Part of a small language model's weights: 6720 steps.
Each number is 128 + 24 x the weight over its row's rms, rounded and kept within 0 to 255. Layers, rows and columns count from 0. The size above them is the row's rms in percent of the matrix's.

# layer 7 MLP down (transposed), 2048x768, rms 0.0322, rows 880-914, columns 192-255
size [104  96 102 101 104 102 101  98  95 100  99 100 103  96  99  99 103 103  99 100  99 104 102 101 100 106  99  99  97 100  98  99  99 100  95]
[[ 83 144  95 118 115 149 120  74 111 176 122 172 100 153  94 101 129 130 157 123 120 101 131  95 187 141 148 175 114 127 122 111 157  90 100 118 106 140 113 101 131 110 117 137 107 159  98 106 131 139 149 136 135 123  90  92 127 191 167 154 178 168  99  69]
 [123 124 141 116 124 122 130 113  77 121 144 143 149 115 107 114 108 160  92 114 116 162 133 117 129 140  92 154 141 140  95 103 120  90  92 126  40 132  97 113 133 167 105 142  96 134 192 100 155 106 134  92 188 127 123  76 110 153  94 123  87 146 157 122]
 [140 129 118 119 116 132 164 177 125 138 154 142 160 133 175 129 118 174 137 125 108  75 111 162 166  92 130  90 130 111 118 111  96 147 132 118 137 137 125  77 147 136 107 143  98  95 144  90 140 167 122  76 127 125 101 123 114 180  95  98 114 168 129 163]
 [ 73 149  88 138 139 140 116 113 122 105 108 126 125 142 100 129  99 152 108 168 128 146 124 129 123 112 113 123 169 149  92 124  72 147 195 134 129  83 141 156 120 149  85 148 150 119 117 129 125 116  99  55 158 142 131  83 130 131 148 106 122 117 180 150]
 [125 101 138 108 135 122 127 149 127 122  93  97  93 117 115 156 154 108 124 126 148 158 124 173  93  86 186 111 160 168  94 153 161 108 153 112 132  91 124  92 151  83 132 124 140 101 119 130 130 121 123 150 121 103 151 118 123 150 153 146 105  80 120  80]
 [165 155 132 197 143 167 118 120 134 114 122 147 166 103 128 139 142 131  96 130  99 111 100 108 114 122 123 109 128 179 156  78 175 105 150 139 131 101 108 141 121 159 128 137 124 122 125 147 169 130 122  90 164 121 129 105 142 146 129 110 117 137 108 162]
 [106 138 103  87 120 116 125 104 194 130  82 159 143  85 147 143 109 136  92 114 126 109 134 122 150  92 140 146 165 121 103 107 120 143 158  91 114 150 120 124 144 143 110 140 131 122 181 121  84 117 136 100 120 132 131 119 152 116 135 108 124  97  79 105]
 [109  93 163 144  88  76 127 126 106 154  73 119 158 160 137 119 109 117 120 166 152 147  85 118 100 107 125 118 128 140 113 131 125 113 138 135 130 126 103 123 154 135 174 152 121 108  79  79 118 144 113 138 136 107 122 122 133 118 133  92 176 106 147 125]
 [159 127 126 118 140 110  70 131 108 102 138 177 109 129 103  93 150 139 168 103 119 109 142 101  88 135  88 137 129 106 102 165 100 102 164 134 130 144 154 134 132 146 116 146  89 119 132 121 115 135 119 150 156 125 116 146 121 121 129 137 121 163 132  89]
 [136 155 170 135 116 131 141 108 143 126 123 132 132  94  84 116 124  63 148 126 153 161 123 118 156 106 145 144 134 145  85 112 158 132 135 162 150 174 167  85 142 101 124 158 135 121 119 157 162 160 140 143 121  76 100 144 130 106  94 148 116 132  73 150]
 [129 139 118 137 130  95 104 144 126 131 124 143  98 115 168 111 114 124 166 139 100 157 116 135  95 178 164 113 127 151  96 160 158 115 131 113 148 169 147 177 121 131 160 146 146 118 164 117 144 105 139 116 136 163 126 102 115 131 145  95 154 131 154 118]
 [176 152 179 117 132 149 118 127 124 130 103 151 126  85 126 144 124 141  97 163 102 145  97 174 128 132 104 140 129 104 117 135 156 120 162 147 112 125 105  95 130  89 114 123 114 119  89 134 158 113 113 157 160 141 145 161 146 152  95 134 100 107 151 115]
 [165  77 130 183 127  91 136 150 140 138 109 113 106 139 161 106 125  76 135 122 118 138 145  99 142  73 135 126 132 106  98 102 106  92 147 128 144 128 133 134  98 152 119 108 126 103 118  94  93 121 146 136 135 193 116 152 114 152 121 109 103 105 175 146]
 [108 155 125 133 161 120 120 155  89 140 177 150 136 165 121 127 139 126 157 137 137 158 162 151 106 133 132 111  98 211 116 182 116 113 117  85 155 131  98 140  84 114 124 130 141 129 140  88 122 113 166 180 130 141 106 147 153 139 109 118  98 144 147 156]
 [164 142 143 144 139 159 124 136 124  89 127  94 125 176 131 132 137 127 167 128 114 116 108 135 100 118 163 172 156  65 112 162 117 117 134  98 108 112  95 141 119  94 106 129 151 153 129 134 160 103  85 143 139 105 100 113 121 156 164 102 161 126 160 125]
 [124 128  94 124 164 138 147 133 120 122 157  80 138 124 132 143 169  92  93 147 160 116 112 159 134 135  95 120 122 122 159 110 116 150  95 134 125 119 128 112 149 120 112 169 154 104 109 115 131 143 115 137 134 135 113 122 133  98 135 151 112  95 109 112]
 [128  93 123 150 112 127 119 124 148 131 171 135 114 140 148 127 144 119 124 141 130 131 115 165 112 170 130 120 107 170 127 107 139 146 140  89 175 135 117 144 139 160 133 145 129 176 112 147 130 171  97 132 150 115 131 149 132  92 124 134 101 154 148 163]
 [109 146 133 103 114 171 154 168 138 140  72 110 131 125 120 147 129 153 136 107 132 134  84 102 132 126 122 147  95 179 121 149 122 123 148 182 116 122 196 160 141 169 118 112 126 141 123 163 138 136 164  99 116 136 120 142 161 139 132  75 135 115 129  77]
 [104 152 123 121 130  99 141 126  80 127 155 171 122 101 117 147 110 157 113  98 128 127 170 169 155 126 135 153  99 121 150 144 144 143 172 115 154 121  80 151 103 125  87 130  87 113 103 119  94 102 132 154 103 112 114  94 105 149 124 170 154 139 130 151]
 [126 104 100 136  98 123 128 102 101 123 122 178 104 150 111 127 165 110 106 125 122 165 141 117 160 179 147 145 107 122  96 141 100 103 118 107 112 135 183 165  98 120 125 170 138 135 124 152 126 140 176 115  92 153 164 130 137 135 147 149 144 100 185 116]
 [114 131 161 143 144 158 101 150 106 125 144 145 109 148 149  77 150 172 150 118 125 135 120 132 188 131 162 148 117 105 144 154 126 135  92 179  92 108 144 129 155 130 139 126 105 156 157 106 110 154 147 133 148 137 141 139 116 118 117 132 159 163 143 107]
 [ 49 136  88 153 179 130 147 125 132 126 149 127 133 102 137 105 136 123 123 114 125 157 133 137 137 161 112 150 123 162 106 152 138 137 113 117  98 104 102 132 142 141 120 139 132 133 124 116 163 171 125  96 125 120 149 140 142 166 137  95 156 132 129 133]
 [109 138 113  88 134 106 165 151 136 115 137 103  87 121 112 108 164 134 111 131 141 150 136 123  93 121 138 118 144 154 138 150  83 130 136 172  92 121 175 163  93  87  83 109 119 128 185 132 105 106 144 122 148 121 114 151 125 135 137 160 107 130  88 119]
 [115  95 110 163 133 130 145 129 152  71  84 133 105 139 140 113 122 127 145 122 131 158 178 103 154 163 170  74 129  77  92 126 102  80 138 144 130 107 153 147 140 149 176 149 154 104 114 132 128 170  75 108  85 126 105 132 134 132 115 118 148 148  93  79]
 [141 131 170 123 140 143  91 147 122 124 101 122 135 126 142 116 130  97 135 128  78 119 111 121 121 132  83  75 130 150 152 125 124 116  77 135 142 125  99 104 117  83 110 110  69 127 119 155 144  98 106 101 121 129 136 111 136 112 159 128 102 140 118 160]
 [164 144 116  95 110 118 134 170 132 146 104 147 115 160 126 112 140 139 130 104 144 152  78 121 143 110 126 105 163 121 121 136 132 116 143 122 122 106 131  98 139 134 147 107 179 126 101 121 167 135 120 109 145 138  78 148 141 103 109 110 154 117 117 108]
 [139 102  87 137 131 135  86  75 146 119 125  74 153 150 118 123 183 113 123  90 145  99 116 125 127 100 140 119 137 158 136 145 126  69 121 140 141 129 113 166 136 154 135 122 124 141 113 160 107 149 141  91 146  70 106 141 125 121 154  82 146 112 148  96]
 [143 110 148  87 149 100 125 100 115 127 164 137 149 113 154 154 130 162 115 136  87  83 103 153 127 100 131 136 126  69 116 130  65 135 109 100 125 139 145 118 126 134 124 150 115  97 181 129 177 116 143 123  61 112 161 121 120 137 152 134 141 112 107  84]
 [194 147 128 116 101 161 140 143 176 112 118 158  80 150 109 109 136 139  92  94 130 111 167 129 146  80  87 136 142 127 126  95 135 111 117 108 132 163 151 123 167 134 153  57 126 116 142  99 127  84 104 145 140 127  88 116 145 160 152  95 189 115 124 114]
 [107  58  94 170 156 146 161 199 163 168 162  77 125 164 111 201 136 152 102 127 136 139 114 134 121  83 124 146 121 160 124 152 137 120  97 138 103 130 128 137 113 104 175 108 130 101 138 125 113 167  99 132 141 131 111 135 118 163 123 126 159 174 135 144]
 [121 167  96 125 129 122 126 170 128 133 120 117 193 136 123 111  79 103 101 123 142 151 119 119 133 141 137 160 142 155 121 134 117  69 103 160 163  81 100 153 112 155  99 130 122 110 152 138 117 107  97 137 121 175  94 115 149 110 126 140 117 122 130 108]
 [127 133 130  86 127 137 129  93 143  87 110 103 130 109 171 140 132 154 178 145  82 163 146 104 107 159 147 138 118 127 177 116 109 139 162 165 148 111 141 171  70 159 127 134 117 137 104 126 116 136 100  99 139 143 133 105 107 126 103 128 117 163 171 122]
 [116 116 186  95 127 123 122 110 125 165 160 136 103 167 165  86 102 145 122 111 158 118 136 129 106  92 135 123 123 122 127  99 148 107 170  98 127 147 158 118 114 143 102 152 114 156 160 101  88  92 121 109 181 163 125 145 124 125 114 111  98 150 146  91]
 [124 128 143 138 134 177 132 133 114 144 161 152  96  93  97 121 110 115 136 100 163 129 126 112 101 185 143 128 104 131 125 120 117 105 133 131 135 140 106 129 121 161  88 118  93 138 112 155 135 123 137 144 128 139 158 134 183 124 125  39 108 107 124 158]
 [109 150 146 126 121 139 129 113 135 110 139 140 144 110 142 114 124 131 192 146  97 154 142 125  96 136 130 141 120 122 143 142 139 136 217 126 112  90 119 141 131 132 159  81 135 122 119  99  97 120 150  97 101 160 105 122  74  97 125 139  96 147 113 107]]
# layer 7 MLP gate, 2048x768, rms 0.0322, rows 881-915, columns 192-255
size [ 99  99 110  97 101  96  93  97 100  92 100  99 100  98  97  98  99  95  98  99 100 100  97  95 105 103  96  98  96  95 103  98  96  95 111]
[[135  99 126 177 107 117 110 133 115 123 110 108  96 155 114 170 117 144 165 141  75 115 135 149 124 110  90 162 161  92 168 104 131 149 103 144 107 165 124 105 103 169  98 104 179 120 163  92 148 174  98 113 117 136  89 159 145 151 121 131 153 152 159 127]
 [140 103 139 163 101 159 133 158 144 121 132 127  91 163 127 157 139 146 129 139 155 117 126 126 120  97 142 147 113 106 124 157 104 126 126 171 120 152 111 164  91 143 140 110  81  74 153  93 128 122 126 121 111 136 141  99 154 116 131  92  94 130 145 142]
 [131 148  99 132 138 128 170 124 116 101 142 148 136 154 161  97 130 141 169 121  93 168 133  85 125 123 140 128  95 134 173  87 171 158 144 159 153 147 125  91 114 161 114 124 116 119 155 136 126 123 114 127 123 190 119 142 173  98 123 173  87 130 201 142]
 [112 129  84 125 132 140 123 130 132 111  90 150 137 126 125 144 110 137 143 135 124 163 116 122 124 115 125 110 134 116 178 145 134  98 116 134  79 103 148 143 124 153 129  80 133  92  92 107 123 121 131 166 178 161 134 105 125 144  96 131 115 104 134 102]
 [ 68 100 141 168  90 130 126 133 154 130 158 133 159 109 119 144 131 162 109  98 136 117  97 123 117 116 129 123 156 153 161 147 126 159 127 137 121 117 140  82  95 139 111 115 115 109 114 100 131 129  73 115  90 144 128 138 125 133 140 131  96 107 127 135]
 [126 117 152 143 114 146 137 132  83 134  86 162 112 131 173 139 149 104 144 153 123 130 159 154 122 128 114 109 167 139 167 104 115 136 123 133 112 113 138 176 127 135  77 148 157  92 124 123 148 118 164 148 109 115 111 141 124 133 155 104 130 113 153 136]
 [117 120 124 123  93 158 124 131 107 165 174 133 140 119  89  62 164  75 129 112 151 174 106 157 152 136 162 123 145 132 124 135 115 147 154 112 133 135 134 140 141 126 138 156 129 128 152 153 122 137 109 164 140 127 120 111 133  93 165 130  94 127 121 124]
 [154 143 153 129 139 121 117 170 110 139 182 138 113 109 170 119 138  99 104  81 127 132 116 140 163 139 129 130 143  92 151 112 143 124 151 157 133 105 139 162 110  86 157  76 135  97 187 111 146 160 101 120 132 100 117 144 130 111 122 118 127 148 181 100]
 [ 97  93 153 127 163 135  99 104  76 137  93 115 155 104 161  59 120 171 110 146 152  97 134 148 151 105 151  65 109 126 106 177 130  82 101 110 108 162 120 131  82 144 144 130 165 129  89 133 130 130 126 119 155 127 108 122 109 141 175 129 137 102 126 165]
 [132 119  75  88 123 140 112 129 137 102 165  93 131 120 147 101 131 129  79  93 111 157 115 175 131 169 131 147 101 116 121 103  82 172 137 118  87 151 143 121 135  88 164 114 159 112 146 127 142 126 144 125 159 158 129 171 168 128 159 115 150  40 103 112]
 [140  95  73 162 116 115 100 111 124 131 106 146 116 180 134 116  95  98 136 166  91 136 153  99 132 141 112 118 155  98 124 106 125 134 121 110 133 114 118 117 139 135 104 130 115 175 174 142  98 115 148  77 135 110 121 114 106 104 142  93 153 133 132 144]
 [145 102  99  90 133 121 133 157 130  84 130 151 120 143 105 119 139 103  76 146 124 120  75 121 133 111  91 125 163 130 156 134 140 140 135 154 135 145 190 161 108 118 122 187 134 122 159  85 150 119 126 139 125 160 164 124 125 124 129 122 126 125 113 156]
 [135 146 154 158 120 106 134 166 159 130  99 135 158 120 136 159 117 111 125 128 143 130 141 150 120 172  58  95 152 115 143  66 101  72 163 150  97  94 108 148  91 130 130 120 122 120 154 119 128 169 120  97 113  96 145  98 165 141 165 116 108 176 106 127]
 [160 122 122  72 137 155 122 105 113 143 132 159 138 105 113 160  83 117 128 113 128 128 115 123  82 145 135 111 135 113 121 159 166 132 158  97 137 102 130 135  80 106 106 167 122 142 125 116 115 139 142 131  98 165 149 130 144 121 143 105 156 116 170 122]
 [109 131 120 145 134  98  98 149 127 118 116 160 131 140 142 124 126 147 156 152 134 130 135 177 108 122 141 134 161 153 118 138 145 105 138 167 171 146  85 173  95 142 127 110 159 148 140  96 135 127 114 126 153 140 112 122 117 139 148 102  86 117 144 130]
 [150 136 149 150 123 137 127 113 108 118 167 110 106 129 154 138 116 113 178 137 133 122 148 151  84 120 103 116 111 160  89 120 164 154 108 155 134 131 148 138  83 143 139 120 129 144 120 146 149 128 109 152 145 103 150 146  91 110 146 172 144  97 138 123]
 [118 141 131 138 114 144 115 161 138 131 124 140 114 117 107 113 105 161 168 147 150 141 139 143  95 139 121 139 154 156 129 134  90 133  90 105 145 146 116 199 143 143 111  97 141 142 105 161  96 151 132 147 130 133 118 162 138 133 152 128  78 125  99 154]
 [104 156 135 142  66 147  99  85 158 107 100 128 116 116 116 181 171 165 106 145  83 134 125 131 107 146 166 166 147  65 140  86 126 130 118 157 140 111 187 122 149 169 127 122 134 132 150 148  88 103 124  91 115 126 119 154 162  97 117 162 152 127 143 168]
 [131 109 159 103  79 109 127  95 109  96 128 129 168 156 134 156 148 129 107 139 163 135 133 136 161 135 141 155 137 114 128 132 130 108  81 150  97 171 103  84 124 162 101 163 144 161 126 121 101 122 124 157 168 179 144 156 127 124 140 132 152 115 155 162]
 [130 143 109 110 126 141 132 113 111 138 114 134 125 104 142  85  99 150  82 131 143 128 123 151 118 114 159 105 113 144 175 122 200 152 157 131 122 101 116 136 151 104 133  98 134  85 136 142 127 105 149 100 153 118  83 135 155 139 130 137 114 101 139 138]
 [127 103 103 144 136 136 133 117 163 138  90 134 112 132 103 113  88 105 132 114  89 164  57 129  99 129 115  75 117 114 152 133 170 132 103 124 109 129 150 126 146 109 144 157 163 128 141 169 160 152 102 152 115  80 147 111 126 115 122 127 119 100 125  98]
 [143 156 163 136 131 118  99 107 114 106 100 107 134 160  94 142 176 191  80 130 122 136 112  95 128 144 149 112 126 201 188 116 113 159 125 152 145 128 158 135 148 134 100 103 145  96  86 146 152  90 102 173 115 134 144 129 152 123 137 153 151 118  79 143]
 [166 156 141 141 135 157 118 129  83 133 135 138 130 163  94 140  97 137 109 110  85 141 167 106  85 143 124 151 119 128 137 134 104 152 152  98 140 121 130  91 134 111 113 111 126 166 139 155 144 128 130 133 124 147 146 156 117 129 113 119 121  87 130 167]
 [156 155 113 138 129 134 147 104  95  89 168 141 148 137 130 106  99 132 109 126 116  96 167 157  94 139 156 109 134 113 147 118 104 105 138 154 115 171  86 170 151  83 100 111 130 111 184 114 137 111 102 159 116 159  82 146 150 142 122 123 113 143 144 150]
 [149 139 108 112 166 159 169 149 123 170 151 119 121 133 165 100 100 120 115 101 130 139 122 136 127 134 130 119 130 136  83 150 141 147 113 157 141 113 106 116 175 151 117 149 128 148 112 135 142 132  89 115 158 167 173 141 122 170 149  57 114  77 124 107]
 [118 122 103 141 122 101 115 142 163 150 126 100 115 109 210 105 120 146 137 167 151 137  93 125 134 115 149 109  97 152 138 106 145 168  86 124  95 130 105 209 103 137 108 143 154 182 122 124 151 131 107 118 153 114 147 131 141 145 146 147 125 113 157 116]
 [ 85 137 144 114 138  81 120 116  89 137 135 134 133 111  99 122 110 135 118 142 136 106 125 136 115 132 103 123 156 127 109 113 114 135 108 122 125  84 215 115 191 157 130 120 111 111 157  97  95 131 109 128 133 140 199 130 156 133 148 148  70 130  94 121]
 [169 131 124 137 138 149  84 116 118 153 156 122 173  94 137  95 148 143 156 169 114 129 163 141 123 135 133 137  90 111 122 114 128 135 161 145 146 158 148 111 127 112 167 139 150  95 119 107  76 119 100 205 138 120 109 123 106 175 191 115 138 100 127 168]
 [135 118 122  97 169 135 129 118 108 156 137 130 117 127 136 139 116 128 122 146 152 127  98 124  92 102 130 147 116 118 134 168 124 132 109 110  95 164 147 165 134 182 195 125 149 111 139 122 141 170 112  85 154 114 121 127 126 104 119 103 132  82 140 118]
 [116 131 130 123 116 101  92 141  55 127 116  94 166 169 152 117 109 142  68 136 114 141 135 133 141 147 115 190 124 132 132 136  81 118 133 100  91 111 172 154 134 160 131 150 135  83 135 144 149 136  91 119 132 103 102  86 151 143 115 152 115 154 108 116]
 [128 135 104 139 147 159 156 133 123 155 107 104 113  96 139 130  92 125 164 121 140 106 103  84 131 127 123 109  92 154 137 102 118 122 145 147 154 106 112 116 152 138 126 134 154 164 112 143 125 161  95 178 103 155 130 163 151 112 115  81 135  95 101 125]
 [147 185 107 129 182 112 169 154 147 146 145 133  81 118 131 118 153 105 169 146 150 153  80 119 133 171 143 147 143 153 126 123 104 128 139 124 132 134 153 148 104  85 131  76 133 160  97 138 102  84  92 134 142 150 134 126 101 104 102 133 146 117 137 120]
 [147 131 124 173 100  81 144 105  91 119 111 165 113 163 122 160 137 182 143 115 118 111 153 108  86 194 154 133 151 105 109  68 127 120 135 107 103 154 137 158 168 144 116 128 130 143 162 124 136 121 119 120 153  94  79  96 104 136 116 135 149  91  94 107]
 [101 148 156 125 119 170  80  97 153 189 120 138 125 147 135 115 168 118 133 169 100 114 103 121 184 135 125 114 145  88 129 194 119 132 122 141 178 155 110 101 134 170 119 138 144 130 129 126 154 123 116 134 130 136 135 141 102 101 100 120 126 120  94  86]
 [119 133 140 128  66 125 124 147 116 113 127 114  96 112 127  84 129 163 136 126 136 128 101 102 119 125 113 137 128 117 155  92 129 127 136 136 142 116 145 113 110 124 146  97 148 109 103 119 134 160 126 139 127 148 129 148 144 125 124 131 163 135 109  97]]
# layer 7 MLP up, 2048x768, rms 0.0322, rows 881-915, columns 192-255
size [100  98 106  98  98 104  92  97 101  93 101  97 103  97  96  95 100  94  99  97  98 100  99  94 101 102  95  99  96  95 100 102  99  92 111]
[[150 134  83 106 135 112 106 134 145 156 163 118 152 184  81 139 115 129 135 125 107 162 141 151 113  91 113 157 150 100 139 102 156 143 117 127 110 158  67  69 148 155 108 155 151 106 119  98  90 130  93 137 173 138 125 140 166 175 102 104 168 151  91  90]
 [139 129 107 137 108 131 141 122 144  95 124 149 170 138 120 190 110 108 158 119 128 125 135 122 109  96 136 134  87 104  93 149  98 147 148 129 152 157 142 131 187 133 159  88 115 142 143 106 138 131 137 118 155 140 113 145  94 156 112 135 156 153 123 195]
 [103 108 105 149 126 145 145 132 165 136 138  80 131 124 161 120 148 132  86 166 114 135 106 136 163 124 131 106 185 129  90 121  89 102 169 106 127  79 125 154 162 122 136 154 140 162  92 118 129 163 132 140 131  89 132 105 139 141 142 121 130 169  93 129]
 [176 142 163  67 121 149 148 134 138 130 107 136 168  84 134 133 108 114 106 131 113  94 123 120 135 153 135 118  83 120 118 132 142  95 152 143 125 100 121 137 105 113  94 183  90 157 157 146 154 131 127 134 130 162 133 104 147 133 137 115 105 138 127 145]
 [139  85 130 176 155 160 132 110 165 146 128 104 147 123 134 105 155 154 160 116  99 113 129 129 117 106 102 147 177 128  98 110  64 186 113 170 151 147 194 121  89 117 123 130 127 152 133 171 170 117 171 125 150  85 157 106 141 118 153 156 100 116 141 128]
 [139 114 120 101 157 130 145 104 153 146 138 113 135 143 132 126 145 123 199 135 153 123 157 107 122 122  93  96 174 115 158 121 127 116 115 138 149 158 154 122 109 102 114 117 178 110 124  98 151 139 119 126 137 122 104 120 118 131 117 140  98  99 164 112]
 [161  91 124 134 138 121 156  59 158 110 112 158 141 130  89 140 116 113 125 148 107 163 124 155 106 124 128  98 173  91 134 157  96  77 122 140 120 122  97 148 137 117 100 133 118 136 130 107 139 133 125 173 136 141 105  86 103  99 109 150 143 142 134 137]
 [119 133  86 156 143 153 122 129 117 123 125 137 110 131 104 133 120 155 193 114 104 100 144 111 125 131 111 127 162 149 166 145 131 130 137 118 121 119 161 125 124 133 117 173 127 104 150 106 166 129 168 139 101 150 117  84 133 102 147 136 139 135 114 149]
 [108 121 147  86 100 162 134 143  84 116 143 128 125  86 128 121 136 124 110 135 133 140 121 170 122 108 153 140 110 103 112 148  97 142 120 177 134 142 159 101 153 117 129 118 131  81 130 139 128 150 107 159 129 179 140 144 142 126 128  91 138 130 123 128]
 [126 100 135 160 101 110 133 155 112 142  71 154 105 106 118  98 127 167 136 150 129 118 119 109  76 133 133 122 103 151 129 185 151 157 119  90 126 157 121 163 122 129 124  90 158 103 164 129 132 109 136  79  93 167 148 126  98 142 128 126 108 138 102 136]
 [165 164 166 115 110 116 126 146 173 171 114 139 145 124 127 112 152 128 139 125  98 144 126 153 139 141  94 133 146 115 115 120 107 115  92 112 182 113 112 157 109  80 114  94 138 126 111 117 126 102  66 144 130 109 133 112  92 113 134 164 131 100 125 114]
 [122 145 176 107  99 137 118 147 125 135 121 142 117 119 112 122 110 158 146 130 133  90 150 111 118 121 163 135 119 138 108 126 156 108  76 113 134 138 131 142 133 139 137 162 146 156 154 138 122 150 122 117  99 139 136 112 146 157 146 146 158  95 126  95]
 [ 96 120 124  78 147 117 159 124 106 211 146 104 111 115 161 111 130 136 128 108 130 121 126 120 104 108 142 168 100 128 142  98 151 170  62 130 143 142 110 127 145 126  85 132 120 102  95 124  94 101 167 124 145 164 173 132 147 125 147 126 111 120 180 130]
 [141 111 154 118 149 129 130 150 118 118 128 162 128 162 118 140 129 110  84  93 124 103 102 128 106 148 144 107 145 111 139 138 122 112 171 111 158 133 134  98 154 121 182 170 138 152 147 149 142 134 116 109 153 115 146 147 155 121 141  97 171 128 169 134]
 [147  87 161 173 136  94 128 104 108 114 107 116 111 145 144 136 160 154 183 118 106 130  98 118 106  87 122 115 119 123 109 105 125 130 124 168  75  97 130 123 156 132 123 102 139 134 107 153 127 113 114 129  69 106 130 146 120 143 155 124 152 126 112 122]
 [ 78 138 114 153 145 145 140 117 122 126 155 149 108  76 131 137 137 140 132 144 101 107 160 140 112 159 103 168 130 195 110  92 110 162 118 141  98 101 120 148  83  96 185 159  72 115 113 108 105 138 107 146 116  78 161 175 108  96 103 135 128 122  79 156]
 [154 118 135 101 176 162 100 125 106 110 140 135 124 158 124 144 113 118 125 146 147  83 149 144 132 148 126 132 114 151 126 122  93 133 149 142 120 105 131 136 143 125  77 110  98 103 125 140 134 133 125 130 153 119 103 173 161 138  94 172  79  84 160 134]
 [137 125 126 127 159 129 134 128 125 121 124 113 118 111  77 139  79  93 132 127  93 159 148 116 147 123 117  99 107 118 126 135 147 178 166 138 110 114 103 105 117  94  87 148 132  86 104 111 143 120  71 126 127 133 123 115 110 108 119  95 164 109  86 136]
 [150 115 132 129 136 134 117 160  99 120 122 136 134 114 143 147 119 118 115 155 108  98 177  86 131 117 119 142 142 107 111  96 172 147 112 132 176 157 138 139 152 108 112 153 164 164 116 120 169 173 126 112 181 111 132 108 100  96 171 147 152 108 112 156]
 [170 114 113 141 103 160 123 105 116 126 160 107 146 142  88 120 146 158 138  96 131 135 112 110 194 146 122 111 116 123 141 159  94  73 150 156 155  95 139 149 140 183 139 146 117  98 134 102  86 141 137 116 150 128 182 152 168 114 106 147 136 162 176 124]
 [145 118  80 149 167 145 145 145 100 148 122 121 127 125  85 132 150 151 151 157 130 162 143 114 156 132 147 130 129 168 125 123 108 141  97 132  97  97 107 140 116 129 117 104 152 152 103 110 122 146 135 129 183 119 109 122 156 142 126 148 128  86 116 114]
 [ 99 166 121 130  95 105 154 143 152  75 149  61 145  99 155 119 155 121 160 159 141 120 144 151 128 140 147 139 167 149 120 155  89 123 155 119 136 167  99 149 108 112 114  99 143 112 117 116 122 152  93 113  84 137 121 138 143 148 128 108 137 135  94 135]
 [150 139 101 133 124  90 158 126 186 120 136 125 124 114 110 111 148 138 169 147  89 128  92 152 144 185 114 118 123  84 122 117  79  83 135 110 142 180 147 169 151 151 121 101 136 138 172 124 131 124 136 106 156 120 137 141 121 120  79 138 114 121 118 136]
 [104 136 118 124 171 130 151 164 115 121 139 146 132 165 179 104  92 152 174 142 102 138 125 156 112 111 115 110 189 159 134 123 112 127 101 121 119 147 136 147 188  99  99 145 157 159 135 153 138 143 169  89 121 140 130 121 107 148 139 166  73 158 123 167]
 [157 136 109 127 117 187 121 121  95 153 118 127  55 109 187 130 134 165 106 124 121 156 151 114  62 123 122 129 167 165 131 110 137 146 130 107 117 141 122  86 135 136 130  78 148 115 138 167 126  98 134 118 141 109 146 138 122  90 153 141 135 109 138 109]
 [117 118  82 152 115 157 156 111 177 154 130 167 115 153 117 138  95 160 130 106 142 171 113  96 119 102 109 141  76 118 135 148 123  99 115 116 131 111 157 160 121 103 124  86 127 131 109 103 131 145 137 118 133 117 132  99 135 106 105 135 103 130 181 100]
 [145 107 138 132 111 119 128 135  90 117 147 160 147 114 135 127 163 153 105 141 108 144 141 121 137  86 107 168 116 135 158 135 122 138  95  70 129 110 189 143 116 127 156 115 132 116 136 104 115 121 125 144 131  89 131  93  74 143 105 153 144 127 118 144]
 [189 100 164 151 125 108 149 103 127 100 125 166 107 152 144 138 111 139 129 130 150 150 106 164  83 139 161 139 169 164 143 111 150 120 152 150 168 144 156 134 161 147  88 114 129 168 124 107 167 147  80  81 134 115  98 133  91 136 108 129 129 174 147 125]
 [118 101 134 128 131 147  88 112 100 195 121 126 120 150 112 168  85 127 104 136  94 138 164 106 111  67 119 159 125 156 146 126 160 103 124 155 107 149 138 119 142 126 146 161 119 141 115 137 132 105 124 159 158 108 119 109 152 114 172 117 128 142 158  71]
 [128 139 193 112  95 108 135 133 179 115 126 121 154  82 158 153 153 106 157 107 115 129 106 103 144 108 141  75 125 141 157 121 152 130 147 164 138 127 103 144 108 118 143 131 132 125 101 123 115 135 116 141 100 147 149 171 148 106 137 130 160 114 104 131]
 [ 99 106 140 136  67 132 119 118 134 137 126 141 121 136 129 183 110 185 102 147 137 119 149 129 155 145 110 142 140 113 148 115 169 100 109 122 120 132 141 171  99 106 129 133 117 159 115  83 139 105 152 106 176 107 131 118  95 168 144 143 119 139 164 111]
 [151 121 166 131 152 134 137  83 148  76 115 116 151 154 139 135 156 135 132 113 161  95 153 147  63  80 133 150  89  84 148 118 139 133 120  92 139 168 143 130 176 141 153 173  98 105  75 135 150 145 110 149 135 141 139 180 117 110  95 106  85 132 117 146]
 [106 126 126  97 128 126 170  84 122 116 136  70 125  64  89 133 110  75 126  89 139 137 123 157 114 140 163 162 101 133 126 123 106 112 127 109 106 123 145 144 124 154  72 135 138 150 122 154 166 131 139 142 117 133  97 127 121 127 147  81 138 159 118 144]
 [109 144 155 145 105 168  87 129 108 102 152 123 127 155 121 123  98 112 145 119 128 146 113 122 129 133 139 124  96 120 122 144 147 141 120 108 123 123 138 132 129 118 130 182 113  73 151 117 150 136 134 166 128 166 153 108  98 123 103 107 118  81 112 118]
 [ 83 112 146  87  84 142 119 116 174 101 107 138 134 122 111 113 163 117 119 140 122 106 143 117  93 114 116 114 162 111 132 106 136 143 107 123  96 138 109 151 110  75 139 143 161 147  85 138 126 109 118 105 142 167 117 134  84 141 108 148 135 135 135 159]]